Part of a small language model's weights: width 64, a variant of SOAP for these matrices.
Each number is 500 + 40 x the weight over its row's rms, rounded and kept within 0 to 999. Layers, rows and columns count from 0. Numbers have three digits each. The size before them is the row's rms in percent of the matrix's.

# layer 11 MLP gate, 192x64, rms 0.201, rows 105-191, columns 0-63
110:480429519578557472476495517499503503458460488519474558481392485501401480488493463479509496503458470399451477567466488526468505528565482508509540540558509463528444534429473487525450472509503535
086:485513485481538585595506540585498560513446456492463492530543553480540509514508479514485529504539549556543515492573526479454469462578525569516491557531455467482450478536519550459482549539488546
103:574468529474546574484510557505490491460539483542438525481534517527465495540458506519540497569476531492463473561427513443513501510450483485495498524518602487485384557527511489581466475544482498
094:527502489548519499490517477468541567489559553526535508518426501546444531515466557558534478441457515561474470508519494416464491572472522545479448507512511555459400480490509399478496506517489553
095:435523467533514494489540472522453530446487420499432584531520538515567474519474389535503465446494532525531496560548470532476456512527619483508528522481513443479471481482473456517516521517486461
102:504460511517524448486479496470483543513470502451520545485537482490441481456457448408550502514466482532473527502570523439466475521548471551393520530550432552501444508432522447550518430481465508
096:493479485498548484542598519485554509555475515472547492516487461463528404472485464491426475454616440466499439441506451462555511491501501518452506545530485425505456481509526466486542516473454517
099:476500514453502542487583471552399482446489462476495542541587415551417536480470502491502530539542484518510519514444512510475521515462439591504463524530494482500487476481491444470477463457429518
115:499462583485509401482519547455449475462479474455495437477509517419496454517500433480502493536536471462500450530505523591508518488516541428416528524473536473560503485482427475469524558499461494
102:517510470413483488495537541455566520428434458550483443607491515500463504504508537472479552509506517517497506473463472466470548488455521579461505571494475498465415505518547509419507515434516476
093:399439494537472534494533483538421469513477506464519531432436570527611503482471500504450429489504475483524504535473521437502437460498524451515486497496477457519491453451464456490500434561515505
090:538489560546494499466516481480619513511478493502519528556505562532482482492518430464441531425484541465446469482494512538469418430492491524501547466528545471475576496520586504495515430450480487
095:529573537489481541501512466465485471547527493457473627541477504566462504531444444513474455455503513548498508566480559468503464523546449504544452512472511489441533529462541499475434595488480520
104:495449479542528554481510532534480526461455505513519494614489503462518531419510436493486472477505492537582535487539501536442453518575453526555461507506484437525505575454542441516503558499441464
120:481482566497562443510480528468513484479444489523475484508413481506481505417521498522523525436513467458505445464480523463552479508542415541502466486565537466520465554469552522600469587513454496
090:475518538503540445540476433492538542448504480539469454511575520488530445535511482503508514484484510535478448600424528478418508512508492463549534487515528464463509550416474422555515433506529553
103:546471524485476521553574485527455480460478523491453508521459543397451481426473503476451435569434486461561520515489488530547447544553471493497508545521491515453431464495560447543488449480513515
111:537530564469464525464537565504485512507522442450473546466524473495463496514529517530515600400488517477499523509483479428464483475475441530469492532523541473501494464463611475518498609460514530
098:544472530434487495547497528484489569434486466481558456535488467479487507561471472457575514506490542446413491492395459507468468498448545525469506556467491547454541512536479415514504491441511539
105:587481526533515464536537499455535504510594539498478513522492535477458539497455474504580507486592512436474492502526551549512478549409471517436521570536513468470494509541581480513457547533527497
098:540537492521573471469514468493471562544452514583481499515524504499499467408465533457570448481422475467505504489556492506504495518484591587475541484455499495478456497438498424437478504522486547
089:556523485508501551555505490527491509469543539484463449475534511500553512524526403477465492494434553487552458548490460496520469525454489533489608516420551526501454516443445485426428512534488545
089:454513446518481499535458459459510495459526535500514483570526508531433494499434486578500444481462489451550541503534521588416471458507494527461453480467450443449493406474503469508584516517507533
088:484494512611565550498526532444456510465552476522489454498530489431493462470475524463501485464468477544486530518525522396552493457521543545443501487537546519499473437487579490487475528435556560
093:530566474468557463500555526460462500551485501484489534483533496488486486514516468493469509541460583565507449565493477445453480496503415521537446562482581467477429444534499471470450439541468444
106:517527505481496460488513497459544509509470504607611549547434415535535508522482476517480547502581484523502415490511497554520532482449502495443479513509489501536501535475551451479457502405512458
098:471494547519525560606472494422541500417469486526513578534434487522518446457547501431511490428462499512450515481537503477523485441508539467471475469571522532471501529464463445461493549459483475
109:596452510491439484498562549498523540492522481457483469502558527494394448511486449469521592494510533493438503520478503499511542471503531563437558518452535498515507532471483511477484525502546613
084:472534507437457498533546513557527478481511503532543512504521426542542416497553540490503484544458515531428477551433552571487531493540513562577547484517426519494493422442496478555484485470522486
093:529495479518452482425465507474493560496524569541508445532551459591499539606498483528498535519513451517490481478443550559530476515544461510467556469538488535484480524528534437576501462532444555
125:475410598505595538517488556530504550476496520535600517450490484455495463493471474558511548415517481532489519493544520508480528477523530442500510558563528514482512527494468421470539496511481452
092:441489481553465479476557485419473519531504460475536519491579496537507496543482498528467466444481603503474549566513522505518468484508546432585484519505513466528497485454499403524481417548456504
129:549489460513527537535467505467484524495450470544497494532499462507533489574447543445528450496463598492509532519552517525508505486530498456458593553493528493534506502522478485406489440546591587
094:450526517481457487540491528558595495518521473542420507491511583540495488507539425460478550512480538452420524549497445448500465528455547472431538453518509491511542445531556455554544508512510497
122:532440522496492522522573447500482529493495473457444540539512517489407513578487450468511536482533564505540432567477495444489450502498462522546570540483457529562493553448588492443523509483499512
086:493509559516505466557542496459482542511538434619496458527493539501467491484497474525475484428536493515420465478498481494489443387502497543503425507458543468517479498518481524552523476588491560
086:425461525531520453547507545458488524508435485500439579465454542486475534460576524533491405513519491484517520582498544547481474481490471488495472488537534488451560566471499560444422464488481493
100:493483490472468449557524495536502505443560544470522485458542415450434495505407479440582517519491497505469476518543533477457472466529468395424523423505492508572494480534471488485484473507487476
093:507495490462482525498440485480481460450445549565466436569476495492460445503430438413495401514562520479469490495459424476584509494563511458479520560489518492503498519536566505483528504470483498
091:471473521554482460458492507443458530505418470563482480510500577509481411488539420463491502486481512438470512520576512446540533543567478472509528457476428532469527493406450508464489520536496475
095:532455562435464528585431469431502526518489454547488457483483475543563492569514520547494489482468527441439505490509505534508474494427521487468477466565524448484475536530482483506472566534555407
099:427510467551505578563489523487544417462499479508498469509570481533511474482508522521438457486431551468544498574485484589445483495466557476555519519511506531455526478498426516496491559552440495
118:467486573520504525503593529495503488526469444511486573476460499544444528593537435558506450557468499471547552507490492455531548544471467457496553410491513526483487514456527501535436491508463443
087:434456570502503540468486485507464469453495522505570464535493463537540527499470502522463503449508543568544514474528482462446385455533543490536407496489452460496546529507514510520481526461477393
089:546481481558551499546512501468473458478461488447500551507430545419438503493504480530541490485442540468478486500513505510436460546506446486446508550510464438438408459475411465545512555527487531
092:483478603471536525559516519586470535472488436496457494524515546500522460462484472455512555517552487459519470461417566474485511450572447531493500546552532461468526528474535479557498492447504572
096:458534467508494446483475487461538480393486441549534461518448478465531493436503462479398438564474485523504448494524476522430484540546484480551492516511520498531478551516458448504559509443562453
109:516507491479501497516557537507552572524477447509524528464548493482497467518504438449574497457505433493481459560491522473490490394495400443516453463503526535513563519462498425584466520521460510
086:514477540449493486503421490521485484462514505518498511554478498431513555512534456503462545480520459511456462504521490540524512517459479564550481617416574461423403481427516541483503482500505513
099:453391464502504485476551489476544476464515476484492474475470505469511471488469470444442470566594525409422534550453525479501542529460465441462527531516475460467488539420473501501518494508433507
088:521521533473516589524489493467447480488441518531453515508510580531489470470486548517537460442542496548484525454554459468515470477523480536543421494493543453513498451432550363497519457514470503
105:487445574556535478480496557522516544484529450469564587494485499522523498526465485544465548501446513422439535566522469443495452571568475491470543482542506476454480543463490507533439452505555501
096:446485466464554554509474528462568489514498465507464466497580460540458499553511442565498572447506516537461474473549505512522511587402459561497483511522505550501547491516527470563498514430495546
128:493496544525519425444483574517562552480444492572417526453469518512494505552505500467496489523529518538466451547445551558453527524444468483463433547517567457480500485520521443499564554475507533
092:540514499432547516486467566546535504481440507460464444589524469493470464587483438582489432471515517492531493452566434503506517542529452507549521526465553453495475504563548488470473485528462494
127:471417532538569440526536544436532513471466501464510527584472472523493514457518475511492510486469487474563439551462542510476490439555440491519490481540576468542494596448488473503459457470444497
092:529512496385451541562466502516474514458516425508522547557543533454494463548520508608494522540536482497571483484569550512480479527499445509499527485529477428522485563543485528508496464464505568
097:416485507522505545517519486452522508470471518488493497602437546528507506482518433483470461511477503513470459520350504485457451512490484504460476519477584543502531555488481421549540502519446494
119:443405474493506488502558502420518520557500432489444492495525478470426499548493510472536519554521483493477485513480547481529480550550461495490474509549547401602464573470535507562528483486498481
094:461527505481534542492503467419468499418579500486547458566597485522438466510459549522491442505524502500554512532434458475548510459525542595477483535463485548502486516542506489480580483523478508
105:553481573540442560545494558482471486470461462537515513538509458556520498482515513525467534478512427441563467455526454505560475528530447524517552529510589407528509522436456451484535504454489486
123:431506475521536541521466509447551470455479466443457574540465472474527478428505470570486538525456505452455511574566569476488503517477534477564486505483490488503524498476528507591412466500482565
110:499515511514544459576519457486520511543543475567540610510498498513544509484519544472548477501538574488428439480419532525466504552491484486523526500466546527450442424537516442546470490459477455
108:510438510473440551494499539491504545587511477504510437456560460501443528466454532424436551483504483519437545528508557486561487483499390462470431543508550548497486511518552499527540508493517505
091:614536498495472499472491556451462523487457516444458566469516502550514528531499517572456502440477479545550469535496489561456451499467465559518521554514550480463469534580467432529535535511514555
112:467461562527536538542503458450544414547475479483512443515491479524487526532417540549474503579512511487518546584564469524591467480518453481513509435506501458502486459502470465506417472474485454
088:481445526573459485440453506440538475450474451492491504521423473478511522406504533558499517532470525477513524510472498554479450575497464469562551500473546504535512515478499413547555513493404498
102:505484474516423582541512548446476483568440417473480427500528524458446516458459478523533508527549503503561535594497512489530461539545455501468471537474484449518592512526518474486526480472544477
092:501497440463450511455521517529492592485481501587510437489518469498540501555443490432521449525522528545434506504486516431425465584454500485512549532485503570488444512510503470489563424518484493
143:541447532445507499472481441461523604506460521535503474533510473459489476522465518447507482495571492502459495515513486549488502578448471481423580515601466443490429465556505565533496496494528485
096:490493525477550527566508450422546533544515509558450575504434527470543528455555517482525436431571508513535503556526527579459500519532548488467485481485447479507454532434528483443547531467495497
087:584487524435519537506454457516525506501545472473475548541495483534578444549407508445529508463547498480521458526546499434555451564585507532498491529515538492523536459541448492468512528522529568
092:499476504536484523502490519513531509508486483467510498600507489551533544455505540565480494485503524577483538530485549506466466500555396536519518523482580447523511519429556503558539490571409568
087:524475512569504464463475534465449488567519544536479487543497493488516450475492494523582511549452383482404485487478557417562501490517548499461462482455530522470535539522488514467498510427524451
117:460475561598518518555563510466500525459488518500514469542487448475522476455494481500514442507513564514516518491442522461471420403462444492470457527538567438451534538464495536502470543433528466
090:431506560483485516518466500418540512454486467442491531478481455556445484532533494486495450474421563527491473491471462532514587473506487483516585476521577552495539531430536439509463525468439493
100:548490499563471466573494527503584512514512545509484539436504444439563502529467485520498500527510575479510435501461482491432566535490471452514504550461476486419494509489558521559485467514391495
111:503526519455521418521511528496509529410527546475491497522517429525543435515544464495554512501553509447492508489498599495497466484469524503507499471545588430539444468512563479508524427477436437
107:432485509516482473512483532418491528459466480510525526460505500410493421484519518509440522452533573553505468503536553458465451464436505559469514589536511537441492457479601527472501520503505518
095:479442504501547441564480510475509496435475495486484453539494526518543565536481548509438466477494528540539519503484452522492424498464515539427621483495504449544572493448444426545465509524523495
085:485502473513502452538531527541599538535465493505466533543503575490487510515502493515408448515557483474488507532454605496453511486452468506462456486533571468415482517448536472461424468530467514
093:537474505454545481477540574476440519450531506533582462534427493546504521410504515489568411512503469449389493514520462500543453522494534479447508537530463496512527515514463440464499511500492550
085:563492474414582473550560503453502479565516493561509476497505536480531422455539475498472452468575461451449534559431525501513527581475523544514507472496532489499503559460501490456476477492504572
094:489461532563504565482565558496512468486516478472545499533512545507475462378434463462475501476542573503451546512455441517523501509477505484479445523513550532469504477522451439517472557486407548
106:448494459473534455478467404441463559512520507420501591474505518434546515539442529499504559542475482430459479529534509429511487527470573511494494503493491491485546443449485523461496544440523463
097:501491565519457535517515503518526472405466527480535465561492528567546522501510491488479389475461482498557442529518509529468513544460551577474532497515499541490475528510511391498459468545513585
093:534476553450512518597498526471549541468510461533538467550528531494613480562388509513530537502446459530553481470491491537486443469539459531463498476447525474482490564492504444491514473525543521